python train.py --d_model=192 --d_mlp=768 --activation="tanh_gelu" --init_std_o=0.0137 --grad_clip=1.0 --schedule="wsd" --final_lr_fraction=0.0 --seq_len=1024
Each number is 50 + 10 x the weight over its row's rms, rounded and kept within 0 to 99. Layers, rows and columns count from 0. The size before them is the row's rms in percent of the matrix's.

# down: layer 4 MLP down (transposed), 768x192, rms 0.0467, rows 63-131, columns 96-143
# up: layer 4 MLP up, 768x192, rms 0.078, rows 64-132, columns 96-143
down63 094:32 48 69 59 40 20 49 55 62 57 69 67 43 55 75 45 52 50 41 65 48 48 54 36 59 72 45 47 54 49 46 49 55 46 54 64 35 46 46 40 60 57 50 58 30 46 55 54
up64 098:55 42 48 77 44 65 51 48 52 51 75 31 50 50 57 74 56 44 68 40 64 85 51 44 46 38 56 49 58 29 62 37 48 38 57 37 68 56 50 57 47 44 61 56 57 47 58 43
down64 099:40 58 60 42 44 41 27 55 46 48 46 56 49 46 44 33 57 46 43 54 55 45 60 49 43 41 38 56 59 59 47 55 60 48 49 57 48 55 46 54 59 43 53 42 55 23 33 52
up65 100:43 53 52 47 48 53 72 59 36 41 46 46 54 53 51 64 37 59 44 61 60 50 45 54 45 33 54 48 54 62 59 20 47 34 48 56 53 34 28 69 42 38 54 58 39 59 70 56
down65 102:52 38 59 72 56 48 36 37 59 59 67 64 40 46 46 53 47 50 31 49 45 40 40 56 42 75 63 40 59 57 67 47 38 49 42 37 60 49 54 56 46 55 41 39 35 44 36 42
up66 102:52 51 51 60 35 51 50 40 47 46 56 73 40 64 52 51 55 50 56 30 46 51 58 56 54 62 47 45 48 39 48 57 54 44 48 57 55 54 49 65 62 75 56 49 40 39 35 64
down66 105:57 51 34 59 32 33 45 50 48 34 45 46 52 49 43 31 41 73 45 49 47 48 47 36 43 49 35 40 33 51 51 46 65 22 45 52 60 48 51 70 61 50 60 72 47 42 65 43
up67 091:42 55 53 36 48 63 41 68 47 42 40 44 42 47 39 52 59 36 50 74 44 60 60 40 54 42 37 70 62 42 38 56 31 48 62 64 46 47 37 63 54 64 61 57 64 43 43 42
down67 095:60 58 72 60 39 27 36 50 44 38 26 60 49 47 62 48 47 50 59 44 48 42 52 47 59 47 58 55 24 54 30 43 53 64 42 35 61 53 52 51 42 68 60 60 37 48 42 60
up68 099:42 40 43 45 31 67 51 66 61 63 58 48 57 32 64 57 63 40 43 42 64 48 30 40 48 42 46 39 63 64 33 45 51 53 48 44 53 45 64 58 26 56 45 55 58 49 59 68
down68 093:41 55 67 63 55 57 73 38 48 39 53 50 52 37 38 49 55 35 53 50 42 48 48 62 42 64 46 70 72 53 63 33 64 51 31 52 51 57 41 48 50 39 50 65 53 49 61 51
up69 094:44 56 49 33 62 45 43 38 58 54 64 30 51 54 51 57 65 62 51 74 63 29 47 36 55 51 38 39 56 37 52 45 59 30 57 52 55 52 52 49 65 48 53 60 55 61 47 49
down69 095:46 38 67 61 54 21 42 67 52 57 31 50 50 52 49 57 55 49 49 20 53 35 57 57 59 44 65 49 49 56 58 31 68 60 54 61 58 55 48 54 44 59 55 45 50 62 37 55
up70 102:65 66 39 64 43 55 62 68 34 47 48 41 50 52 52 67 64 50 63 40 53 42 43 56 43 57 53 32 37 33 48 45 45 57 58 39 42 57 36 35 37 42 38 37 47 65 43 52
down70 104:56 47 60 48 47 52 52 50 48 50 64 39 47 52 51 47 62 41 69 43 49 39 41 33 67 36 71 44 53 45 44 64 40 43 51 40 31 50 43 48 62 32 44 46 46 54 54 57
up71 097:55 56 49 42 57 46 74 53 40 52 53 60 39 42 64 36 54 56 60 35 57 48 65 57 58 59 32 57 50 54 26 55 41 59 49 58 37 45 34 46 59 55 54 55 43 60 68 28
down71 091:43 38 41 59 59 56 38 41 45 50 37 52 50 69 51 49 33 54 52 54 36 60 60 58 46 61 38 53 48 54 62 42 43 54 51 42 64 56 42 50 68 63 59 50 54 44 43 64
up72 094:31 57 43 50 48 44 42 55 47 37 47 42 56 47 56 56 51 38 45 28 46 38 45 50 28 49 57 61 40 52 60 56 62 48 53 53 60 40 54 64 39 49 57 56 22 59 49 51
down72 104:67 47 48 66 41 31 45 53 65 57 52 40 52 51 45 48 38 65 44 42 53 60 59 56 52 55 31 41 30 58 52 45 64 43 56 54 32 54 61 42 72 50 60 54 48 47 53 41
up73 090:42 52 36 30 60 59 47 33 54 60 43 58 37 52 62 54 65 44 48 46 43 71 50 41 61 46 45 70 70 41 50 48 37 58 42 58 44 38 52 62 52 41 46 40 52 55 44 47
down73 087:52 30 44 75 47 43 61 50 33 47 46 32 65 30 59 53 33 68 29 57 58 42 66 52 50 39 52 56 35 34 57 62 59 40 69 57 36 42 42 49 41 64 80 55 58 39 45 32
up74 101:68 58 64 54 52 52 37 64 46 44 39 68 28 55 34 33 45 54 59 49 51 50 46 38 42 34 42 42 38 55 53 60 61 41 59 51 46 53 49 48 37 50 45 46 40 62 48 68
down74 094:48 42 60 47 40 38 50 44 57 54 51 49 53 53 39 59 61 44 61 62 57 56 48 39 40 56 45 41 51 47 44 55 55 69 58 39 61 31 43 62 45 59 70 44 54 36 47 45
up75 111:50 57 70 46 55 48 61 31 56 43 40 66 65 54 51 35 48 40 44 33 40 48 65 57 52 36 44 39 76 60 42 45 62 42 37 56 72 43 54 53 44 38 47 48 26 57 54 36
down75 101:51 56 53 52 46 40 49 53 44 53 38 47 50 25 44 45 31 49 38 51 50 65 40 36 59 49 55 43 25 48 42 69 39 54 44 32 49 34 50 53 71 55 53 49 65 60 50 52
up76 097:44 43 50 24 62 65 38 54 40 71 54 49 60 65 61 26 49 42 54 47 44 56 47 50 58 48 41 55 45 61 59 59 54 35 46 60 53 47 51 55 69 79 48 49 47 59 49 32
down76 096:37 57 61 50 58 41 42 41 46 47 52 61 51 41 68 39 49 49 52 54 58 44 36 55 60 59 48 43 48 80 43 41 44 31 41 39 58 60 48 52 59 49 47 56 51 52 36 35
up77 102:48 43 63 64 49 53 55 52 56 55 66 45 35 51 66 58 60 55 46 47 56 44 46 36 36 46 58 45 65 54 60 49 40 55 50 52 66 32 34 40 72 52 51 57 52 56 47 46
down77 101:50 65 49 37 60 72 33 64 51 47 49 60 66 42 49 52 50 55 58 40 64 53 48 61 42 35 61 40 51 51 46 67 56 54 35 42 53 49 54 48 40 41 45 44 41 59 64 51
up78 092:47 52 50 45 47 46 31 38 46 37 38 46 50 37 57 62 54 40 42 63 66 48 48 55 49 73 63 43 62 44 61 36 57 54 74 36 59 53 56 42 70 54 30 54 54 61 65 46
down78 093:50 56 58 51 47 67 42 72 47 64 45 46 50 49 47 60 47 47 50 52 46 45 50 55 60 43 54 48 44 45 37 49 44 40 56 49 57 35 53 53 48 68 69 49 33 55 48 58
up79 099:49 46 50 39 35 51 47 57 53 39 56 43 41 50 36 51 62 59 30 65 62 55 43 63 62 72 48 48 62 51 73 54 41 54 63 50 59 49 45 45 37 58 52 51 54 55 47 64
down79 100:57 53 60 62 78 17 45 55 52 57 64 65 67 38 39 40 66 50 47 47 46 49 43 43 49 60 50 41 48 43 33 49 39 39 51 53 48 60 66 42 50 56 41 52 66 54 51 56
up80 104:56 53 56 34 77 64 45 54 66 51 51 46 55 53 54 60 35 47 41 49 36 45 59 43 43 59 43 55 41 48 45 52 30 57 53 47 62 52 50 44 44 45 45 48 43 77 58 54
down80 106:42 33 43 46 49 30 53 51 54 53 60 77 31 38 44 56 40 58 46 52 42 55 61 46 70 56 44 58 42 52 60 54 44 49 48 61 45 39 43 54 63 49 46 47 39 56 50 20
up81 106:59 37 63 50 57 65 55 19 59 48 66 42 37 54 49 76 53 46 64 37 23 40 34 40 55 60 44 39 54 53 47 41 46 51 50 58 48 45 59 41 43 59 53 41 56 66 48 48
down81 104:46 74 34 57 53 55 49 61 60 49 41 53 70 40 55 33 40 44 54 52 53 63 53 39 33 30 67 59 43 54 60 61 50 54 43 60 50 56 40 57 40 41 56 64 59 31 50 67
up82 103:57 43 65 51 41 46 56 52 45 74 40 58 39 47 40 45 35 59 53 61 56 66 44 47 40 41 55 41 55 72 45 43 40 69 56 60 44 62 42 52 56 61 45 57 57 47 58 57
down82 098:61 62 42 40 35 36 38 50 51 41 50 43 75 54 65 50 49 34 51 52 45 42 53 68 53 36 50 41 41 36 60 61 57 37 43 33 39 65 51 54 56 63 54 58 49 28 40 54
up83 106:61 43 39 48 50 50 52 48 43 60 51 56 55 45 39 47 62 59 53 40 34 57 47 33 49 39 45 46 41 64 46 65 60 43 52 48 59 50 62 47 66 35 62 60 49 50 32 39
down83 107:66 41 48 57 61 77 58 49 55 55 52 46 42 50 68 47 48 41 57 57 48 71 47 53 42 43 54 44 62 45 52 45 49 39 46 61 41 47 59 55 50 56 44 56 59 28 70 57
up84 101:53 56 56 38 44 50 41 40 46 37 60 41 60 56 77 36 45 47 47 26 66 38 53 47 56 58 45 68 47 29 40 52 54 55 51 32 47 49 48 52 30 39 57 63 38 45 70 51
down84 092:51 49 39 47 51 58 31 45 51 57 65 41 63 39 60 45 63 40 49 58 54 45 42 61 60 37 59 52 63 33 67 56 42 40 60 36 45 50 38 39 44 52 45 49 51 47 42 49
up85 101:51 47 55 45 55 45 35 46 57 52 59 51 37 47 53 45 39 36 40 49 45 41 47 58 46 65 69 44 39 50 46 48 59 66 55 56 44 45 49 41 56 68 42 43 24 54 61 53
down85 096:48 62 50 33 34 52 53 69 53 71 57 45 50 43 37 47 43 59 56 55 64 60 39 49 44 69 60 39 46 39 48 35 34 48 43 39 50 58 53 41 56 39 47 50 60 64 59 38
up86 095:51 37 62 61 44 54 67 50 44 40 45 43 44 40 35 41 37 45 47 69 58 62 36 76 36 58 62 44 47 56 66 45 44 50 34 54 43 49 48 62 51 48 54 52 49 43 53 32
down86 097:55 57 34 48 59 46 53 68 51 31 48 46 43 38 50 41 47 37 43 49 54 68 56 51 67 62 30 52 38 51 54 48 59 44 42 52 45 68 51 51 55 62 42 52 60 49 45 47
up87 098:47 47 54 59 31 42 60 63 44 45 67 47 52 48 45 57 33 45 53 39 43 74 55 35 47 36 44 53 46 41 55 45 48 44 65 29 60 40 35 42 61 38 66 57 40 39 59 40
down87 098:44 47 62 49 65 28 66 43 47 65 46 64 41 46 41 40 60 64 79 57 61 37 55 72 51 59 46 41 49 54 53 57 46 59 46 66 38 41 51 51 50 40 42 47 45 40 40 43
up88 093:48 64 48 41 55 57 57 49 50 38 43 45 60 51 45 51 54 56 59 52 46 69 45 55 54 30 67 65 38 53 57 50 45 51 49 46 49 46 57 75 51 35 19 34 45 41 38 44
down88 093:58 42 68 58 39 70 56 52 55 57 59 54 65 50 63 48 41 41 57 55 50 44 65 51 37 23 41 50 57 57 44 39 61 52 51 45 52 37 44 51 46 68 32 53 49 62 49 41
up89 101:58 61 51 58 42 45 42 27 41 57 59 38 53 33 44 63 61 46 51 47 37 67 45 40 70 41 61 38 61 54 35 41 49 59 63 54 59 60 61 38 27 66 50 61 53 51 35 51
down89 098:50 43 46 61 48 57 43 65 54 41 40 48 38 58 49 58 44 42 46 44 63 66 36 67 73 30 45 64 21 50 57 43 51 26 50 54 21 64 53 51 53 44 55 54 38 65 52 60
up90 101:55 55 39 49 52 47 52 38 55 43 62 47 42 61 47 43 60 41 56 62 56 49 58 42 41 49 48 64 41 57 42 68 53 54 64 59 49 48 20 47 51 39 56 57 50 47 38 41
down90 104:58 47 29 52 50 36 52 53 62 62 38 28 50 45 40 38 48 49 43 51 46 45 45 30 57 43 61 59 46 56 59 48 60 54 37 48 52 42 70 73 49 57 34 47 48 54 51 65
up91 102:74 62 37 52 40 58 28 61 46 44 41 51 55 28 48 51 40 62 46 47 54 50 42 52 51 53 54 48 58 41 49 60 58 42 50 57 52 46 53 41 51 59 53 50 53 38 51 48
down91 102:49 54 50 41 45 47 60 49 49 48 67 53 36 53 23 52 59 54 70 52 31 55 52 50 62 44 41 36 53 54 53 42 53 47 56 54 69 52 60 45 50 57 71 40 58 36 45 59
up92 106:53 59 53 55 49 60 60 71 56 40 48 38 53 42 43 59 24 41 51 48 56 44 55 55 60 59 66 55 76 57 58 44 46 59 43 42 49 24 45 39 53 57 54 38 54 59 58 44
down92 097:43 57 60 69 54 40 63 50 56 45 64 60 47 53 60 51 48 80 46 35 60 59 64 49 61 37 56 66 39 54 50 59 48 39 49 55 53 46 60 41 46 41 43 58 65 36 53 44
up93 094:60 54 45 53 59 50 51 47 60 31 47 35 43 36 47 36 44 46 56 50 44 51 58 53 47 47 76 55 42 38 38 48 25 43 58 35 44 66 63 56 51 79 39 60 43 44 68 66
down93 098:56 45 53 47 28 40 63 49 62 43 44 45 57 53 53 50 59 52 55 48 63 46 51 39 63 46 43 56 59 53 43 51 47 52 52 53 53 52 51 35 35 36 45 29 44 37 47 37
up94 103:72 48 41 60 53 41 48 61 42 65 41 50 44 50 57 27 47 61 35 59 67 39 27 52 70 52 37 53 38 56 46 54 55 48 53 58 47 65 37 48 54 46 48 53 31 60 50 45
down94 097:54 57 45 59 51 42 46 45 66 46 68 51 46 37 62 44 21 54 46 27 35 45 57 27 39 35 40 47 58 55 62 51 58 62 58 41 19 57 53 55 38 53 66 44 57 43 40 50
up95 103:45 58 54 35 40 61 55 61 39 32 66 35 51 39 45 50 57 36 43 66 44 71 38 69 55 44 65 53 36 64 66 47 55 52 44 49 47 53 50 51 51 65 55 55 55 42 65 52
down95 097:48 56 54 44 55 48 60 56 47 42 47 54 31 67 40 34 42 48 51 61 55 50 63 33 51 49 43 63 41 48 36 44 58 55 37 53 64 52 41 59 71 41 56 40 50 49 45 54
up96 107:47 34 51 45 35 54 58 58 43 56 46 57 52 65 43 48 38 50 49 48 40 49 55 45 48 47 46 40 58 49 57 46 32 64 47 59 55 40 62 54 46 45 51 40 47 40 35 49
down96 106:43 73 76 40 55 36 63 48 55 60 47 53 47 58 59 46 51 54 67 49 60 32 37 26 50 59 37 49 53 52 68 58 54 54 41 45 45 49 58 50 53 52 37 47 46 57 78 58
up97 100:49 53 60 50 49 49 59 49 54 41 64 49 45 42 53 52 36 49 41 49 52 35 51 45 53 43 51 43 66 58 49 51 44 58 30 57 65 58 57 44 55 56 64 56 53 36 67 53
down97 100:58 53 73 51 43 44 51 46 40 37 42 49 50 39 51 45 39 43 52 46 73 45 58 51 39 59 44 45 34 32 42 44 61 55 58 50 47 63 53 63 60 57 34 37 46 51 49 59
up98 095:50 65 47 60 51 37 46 56 44 49 46 59 31 52 43 62 53 47 55 60 56 46 50 34 44 56 59 49 39 37 44 36 43 65 50 61 29 43 43 42 58 37 57 25 57 65 61 40
down98 099:58 75 42 35 48 59 65 48 41 64 63 20 57 61 63 27 53 63 56 70 42 47 50 45 48 46 51 55 40 54 45 63 67 57 36 46 62 46 45 57 38 52 62 58 36 58 59 54
up99 095:50 57 59 53 50 54 41 56 14 53 49 49 52 59 64 55 38 37 67 38 60 70 34 46 44 51 43 69 56 49 60 47 47 51 45 51 37 41 61 52 37 48 59 60 46 39 55 58
down99 096:41 52 38 46 62 50 49 48 62 47 39 56 27 61 31 37 49 40 46 58 37 64 47 47 57 39 51 42 43 58 39 56 53 52 47 45 55 34 60 39 58 49 44 53 52 57 53 47
up100 110:48 59 54 45 57 49 55 39 38 65 60 61 41 55 50 52 45 54 52 44 28 39 59 57 48 57 69 58 57 57 50 50 49 61 47 30 73 39 46 53 61 69 65 40 53 45 52 49
down100 098:49 54 27 44 66 51 43 43 60 48 54 38 43 47 30 49 52 67 53 63 42 46 55 51 61 48 45 56 58 53 28 58 59 57 53 56 68 33 57 44 59 54 55 44 62 46 51 45
up101 103:32 45 62 57 47 72 72 57 42 64 42 64 58 48 59 40 45 54 34 46 43 32 54 65 34 58 63 38 52 60 37 53 46 48 56 49 63 49 56 38 38 44 36 48 45 46 42 49
down101 096:55 31 56 43 61 52 30 44 63 23 30 32 50 58 52 42 50 54 57 40 49 66 56 61 49 46 54 38 40 44 44 54 58 48 51 40 55 50 46 46 35 65 70 39 41 39 27 65
up102 100:46 36 72 60 51 51 43 35 40 52 56 51 44 48 39 65 50 49 45 45 54 49 54 50 53 63 24 45 50 40 50 65 40 54 47 45 36 50 60 45 54 71 56 62 48 62 52 55
down102 109:59 52 51 29 46 68 61 50 34 49 56 39 32 52 42 42 52 46 39 48 39 50 64 48 47 61 46 43 37 38 42 41 51 48 54 52 53 68 34 54 42 56 43 51 59 68 57 68
up103 104:60 43 61 52 57 62 54 61 58 42 62 40 55 50 66 55 55 42 49 61 55 49 47 49 52 43 42 56 51 55 59 47 54 52 56 53 50 69 48 52 55 62 51 70 41 29 34 65
down103 099:66 40 48 62 59 36 47 42 77 51 60 43 51 59 54 61 52 44 59 43 46 47 41 39 51 54 35 53 43 42 46 37 44 56 51 54 50 52 37 53 76 53 28 45 41 50 50 32
up104 101:54 50 29 32 51 48 52 49 46 54 51 39 58 72 40 75 39 44 59 55 51 47 54 52 56 50 47 31 49 54 43 43 52 40 65 50 49 47 48 55 60 47 41 54 49 45 35 55
down104 097:44 47 62 44 63 45 52 51 29 54 58 36 58 57 44 62 53 46 50 51 40 47 48 63 34 49 51 60 53 59 62 68 34 59 41 63 46 54 56 44 44 27 55 37 47 60 45 37
up105 103:40 52 38 52 40 52 58 38 37 46 37 49 49 63 36 56 69 49 49 66 43 63 53 66 76 34 48 45 65 48 51 43 48 48 54 65 46 43 45 43 54 47 61 53 60 52 47 69
down105 098:46 53 68 48 45 50 54 30 45 54 63 60 54 48 55 58 31 47 49 42 43 45 48 49 65 54 38 59 33 32 55 44 52 52 40 42 44 54 58 57 63 45 49 56 71 63 34 62
up106 095:38 67 33 49 43 50 61 51 50 57 45 46 64 40 49 61 41 40 52 47 55 48 51 54 57 65 45 70 44 45 49 56 54 76 34 68 45 49 52 46 50 51 42 39 38 47 45 56
down106 092:46 45 33 33 40 39 46 59 46 67 56 53 65 52 50 47 41 56 55 51 45 52 48 54 42 61 38 66 59 50 38 52 72 45 38 40 40 55 49 46 40 64 50 40 38 75 50 34
up107 102:48 51 53 33 67 50 54 34 50 58 58 46 48 53 50 51 43 60 45 66 31 45 50 59 48 49 55 49 37 62 46 38 44 54 69 53 64 61 47 63 53 67 59 30 54 49 39 49
down107 099:63 59 51 55 40 45 65 49 45 47 51 61 54 52 59 43 44 44 57 33 67 53 63 46 41 46 44 53 48 41 48 47 56 64 45 53 54 61 43 56 47 38 49 58 52 44 57 32
up108 109:58 50 43 56 37 55 38 41 40 57 61 48 70 54 36 58 66 60 47 43 53 58 57 51 66 43 33 48 52 55 52 47 50 68 27 65 38 41 33 37 55 59 55 40 50 42 46 40
down108 110:49 57 46 25 46 45 42 43 56 38 41 67 52 40 55 55 51 43 55 40 52 43 36 50 39 53 44 51 51 48 46 57 65 49 67 42 52 43 58 72 53 38 44 63 56 52 40 50
up109 097:55 52 41 61 53 19 76 47 39 61 65 39 50 34 44 56 39 55 52 52 67 53 47 54 47 45 60 58 47 62 45 54 56 53 55 67 64 43 66 28 55 28 59 40 47 58 44 47
down109 094:40 48 53 49 46 10 68 50 52 55 49 62 47 53 58 59 77 41 46 51 43 53 48 58 48 60 48 59 38 39 52 55 52 48 53 43 54 61 38 44 44 44 42 48 46 42 66 58
up110 105:46 55 46 52 54 65 67 46 55 50 52 48 49 61 62 43 70 53 43 73 49 43 36 67 50 49 53 24 50 45 32 28 45 32 54 52 49 44 52 54 52 57 60 43 42 57 45 33
down110 103:53 44 20 52 40 69 58 53 23 45 70 53 53 43 34 57 53 47 41 52 37 40 58 54 60 53 67 51 55 53 66 34 55 52 52 50 48 51 43 41 54 56 48 67 60 56 58 47
up111 107:39 58 51 56 49 39 41 50 44 31 58 47 48 48 61 48 41 48 57 60 51 68 59 50 48 43 53 56 56 30 60 37 64 59 56 57 55 42 54 65 51 47 54 55 61 37 64 53
down111 108:67 56 51 46 53 55 39 37 35 48 32 50 44 58 47 52 57 42 53 61 55 51 33 45 56 50 71 61 48 56 57 66 69 49 58 30 31 59 52 54 71 52 47 43 43 53 46 50
up112 087:39 44 39 41 52 61 47 44 68 78 55 63 58 47 40 60 44 39 53 52 53 54 50 38 41 30 50 58 47 59 23 48 50 38 55 50 71 58 50 44 64 67 70 48 56 35 52 44
down112 087:74 64 50 49 56 62 60 40 44 64 46 40 44 61 47 49 37 43 37 67 48 60 49 60 62 64 37 51 57 64 47 43 43 43 33 47 44 38 58 45 56 47 49 38 56 47 46 56
up113 100:50 63 57 54 35 56 49 50 67 56 61 66 55 64 64 41 44 54 65 46 50 51 54 39 61 35 34 47 51 31 50 47 57 53 44 70 58 50 52 62 50 53 43 44 39 60 33 40
down113 091:62 48 61 44 38 56 57 56 41 44 43 74 49 42 51 45 73 41 37 52 48 49 31 32 55 47 69 34 48 43 65 40 42 50 56 55 53 55 57 58 61 49 58 52 36 42 66 46
up114 111:61 56 40 62 59 44 53 49 46 41 48 57 50 55 35 57 53 48 60 51 62 54 52 61 65 33 72 57 62 58 58 46 34 64 38 45 72 46 44 52 64 55 34 49 49 48 45 58
down114 097:52 64 72 57 47 40 48 48 57 43 59 35 62 43 58 67 61 46 51 34 58 49 51 57 39 62 53 49 48 61 51 50 62 41 43 55 33 58 72 53 47 58 69 52 36 54 47 18
up115 101:45 54 64 55 59 49 30 42 30 43 73 40 29 53 51 46 41 42 72 48 44 53 50 29 49 40 45 45 54 53 39 49 53 51 55 32 69 43 68 52 41 49 59 52 49 50 43 54
down115 101:54 60 51 39 70 64 61 43 53 48 43 52 57 59 49 56 42 48 51 55 45 47 41 69 48 52 46 52 69 50 54 68 51 48 61 54 37 47 58 70 59 56 46 54 43 63 54 39
up116 108:41 46 44 56 52 53 38 68 29 69 45 45 63 50 61 52 58 52 62 51 74 55 44 58 36 60 56 40 50 51 38 36 63 51 59 44 63 49 53 61 37 53 57 47 38 37 45 55
down116 098:44 55 39 37 57 48 46 48 52 41 42 53 67 50 28 47 54 41 51 40 48 30 47 48 62 38 51 55 61 63 57 73 50 47 49 33 40 55 57 45 41 32 37 55 45 54 67 49
up117 105:51 74 47 44 31 33 65 62 38 58 60 50 48 46 53 37 40 53 44 56 46 64 44 53 42 32 52 55 58 52 60 47 43 52 46 56 34 50 55 50 62 56 74 40 57 57 36 37
down117 103:61 47 57 59 43 37 62 54 46 57 70 41 55 47 45 57 55 50 43 40 46 51 52 40 42 49 44 43 63 49 57 47 57 52 48 44 59 56 37 36 41 49 53 47 56 51 48 51
up118 097:46 42 58 73 30 55 45 39 46 43 75 42 54 37 52 51 41 55 39 41 36 56 46 57 54 43 69 36 39 25 49 57 58 46 55 50 45 51 45 66 48 49 51 57 51 64 77 51
down118 098:49 55 44 31 51 43 60 44 45 52 53 52 68 47 56 49 58 42 32 62 50 45 49 47 53 59 52 55 40 48 43 53 14 45 45 62 55 55 45 59 49 46 40 45 65 48 52 44
up119 098:46 48 48 39 57 29 70 44 31 69 60 68 45 38 49 38 50 51 40 52 36 58 48 49 60 52 61 45 48 45 46 40 54 73 46 40 76 48 47 48 44 50 61 68 42 69 54 38
down119 091:48 44 67 41 42 64 42 39 36 46 52 54 54 46 35 56 47 38 62 51 47 55 49 61 47 70 47 67 72 53 53 42 55 33 51 52 49 59 48 53 39 36 35 73 43 30 54 42
up120 098:43 67 58 63 58 35 59 66 54 34 39 69 55 44 55 47 45 45 42 39 54 47 52 54 30 50 61 68 55 38 43 55 50 35 49 45 45 52 58 52 48 51 47 50 45 61 39 47
down120 120:54 35 43 55 43 63 56 41 48 61 46 35 33 47 50 66 68 52 57 72 48 42 49 35 61 45 49 39 39 76 50 36 53 56 51 54 39 45 41 52 56 44 48 46 59 38 57 40
up121 108:57 46 38 33 46 52 37 42 53 42 67 44 40 45 46 51 56 56 56 63 59 61 26 57 68 39 60 48 47 60 44 42 58 60 34 62 55 54 60 37 56 43 47 44 45 62 22 41
down121 104:36 36 67 45 58 60 69 48 49 47 53 51 52 50 51 49 43 59 44 67 43 32 59 32 66 46 52 39 43 20 58 52 49 50 72 38 42 49 57 46 53 49 50 57 38 48 53 47
up122 098:63 41 43 32 56 55 34 53 56 52 49 50 40 47 39 64 68 37 55 38 61 44 59 53 46 33 49 40 63 50 41 50 45 60 66 49 47 41 66 56 51 60 36 51 56 52 50 16
down122 095:38 52 46 71 53 57 62 57 35 54 53 33 52 39 60 44 50 59 49 62 34 61 41 52 42 72 56 76 35 43 61 48 58 59 51 49 65 52 53 36 52 40 46 57 37 55 50 52
up123 093:58 46 60 56 56 48 51 51 59 62 55 40 63 53 47 59 43 52 40 34 41 58 39 51 49 52 69 43 62 57 48 28 49 38 36 64 64 48 64 49 39 56 40 62 46 58 66 48
down123 093:56 47 49 46 68 37 54 61 36 57 66 75 59 37 36 50 52 59 30 42 54 49 35 35 59 60 49 53 48 50 46 62 55 42 41 58 48 49 48 53 62 58 43 45 41 52 48 53
up124 099:49 76 42 44 62 46 71 59 13 35 49 38 32 44 56 44 46 32 50 56 45 36 66 46 49 47 56 49 46 39 57 52 43 55 57 52 47 66 61 44 52 44 60 60 36 50 56 45
down124 106:43 67 49 42 57 45 45 58 62 34 52 56 50 46 69 36 46 56 39 51 51 36 42 38 48 63 41 67 50 50 67 52 57 30 46 61 34 49 53 59 55 51 57 40 59 42 43 75
up125 100:51 59 35 54 39 42 38 54 48 58 49 60 46 45 49 37 36 43 33 45 56 61 34 46 59 42 55 49 27 56 60 48 53 49 64 49 66 57 50 58 48 70 44 59 54 59 55 57
down125 102:46 32 49 49 51 78 58 56 45 39 75 65 50 45 35 39 61 43 44 66 50 35 69 47 58 54 46 53 61 46 21 52 48 53 69 62 41 53 38 31 39 35 58 36 45 41 41 40
up126 095:60 35 46 50 62 57 48 42 56 59 51 52 59 45 40 55 62 46 62 59 48 40 36 44 27 51 58 67 44 44 62 41 62 43 65 44 56 50 39 55 60 35 66 46 41 66 60 47
down126 101:49 51 64 43 39 59 48 48 38 40 55 37 40 41 35 55 50 52 43 60 52 43 62 64 57 52 47 42 43 61 45 46 32 67 44 44 34 14 56 44 28 64 37 44 45 35 48 54
up127 100:58 43 63 35 56 40 51 46 66 55 52 48 28 66 42 64 57 62 62 40 48 73 34 43 57 50 49 63 43 54 57 56 46 52 46 62 29 29 52 36 54 66 57 64 56 59 51 54
down127 096:40 70 48 59 41 64 35 45 51 54 30 39 64 52 53 61 51 52 39 69 58 38 59 51 44 31 54 66 42 44 56 66 55 48 45 61 36 30 57 50 53 60 53 47 39 47 50 48
up128 099:47 46 50 58 50 46 41 51 29 61 39 55 42 72 47 58 62 54 63 54 56 44 54 67 51 46 48 53 51 53 70 49 52 64 58 48 48 27 51 39 44 46 34 56 56 67 41 43
down128 098:65 48 60 58 48 48 44 48 60 48 64 43 39 36 66 59 36 35 43 42 36 59 55 49 70 49 36 58 51 61 49 48 41 46 44 50 45 48 47 41 46 68 47 53 50 54 44 59
up129 097:45 31 41 52 42 60 45 60 50 57 59 58 44 59 44 49 50 42 56 55 59 66 50 56 53 49 28 49 44 45 23 57 67 45 50 51 49 57 38 32 49 52 49 47 43 49 47 62
down129 093:71 36 56 53 51 45 61 47 51 28 53 47 48 54 42 21 31 58 51 36 38 39 54 33 48 35 56 47 37 47 46 64 42 53 48 33 64 60 42 51 47 44 57 51 47 49 47 49
up130 095:58 59 46 50 39 47 30 61 51 62 39 55 51 33 41 30 66 60 58 65 45 59 48 52 38 70 63 64 53 50 36 50 48 51 41 37 44 56 61 54 62 53 66 61 32 45 39 45
down130 098:50 59 48 47 56 47 51 47 37 59 77 63 47 42 33 47 61 42 45 52 50 31 45 61 51 52 54 42 46 48 41 52 53 66 55 49 52 52 48 46 54 48 35 35 37 42 26 46
up131 095:48 63 43 42 43 61 25 41 53 63 50 54 45 49 39 46 38 51 62 52 48 52 41 48 43 45 54 45 44 38 49 58 47 60 56 60 49 43 42 73 53 31 44 60 52 64 59 34
down131 095:42 62 45 55 70 47 59 68 55 46 49 42 56 37 57 63 52 50 53 57 44 48 43 50 52 67 47 50 35 68 54 55 49 56 40 45 41 53 52 46 53 60 63 51 41 47 48 71
up132 111:55 55 64 65 44 71 44 74 35 37 55 63 38 49 35 45 57 45 59 42 76 37 48 38 52 39 58 32 43 38 40 43 47 66 42 45 47 50 49 40 57 59 53 61 49 44 54 41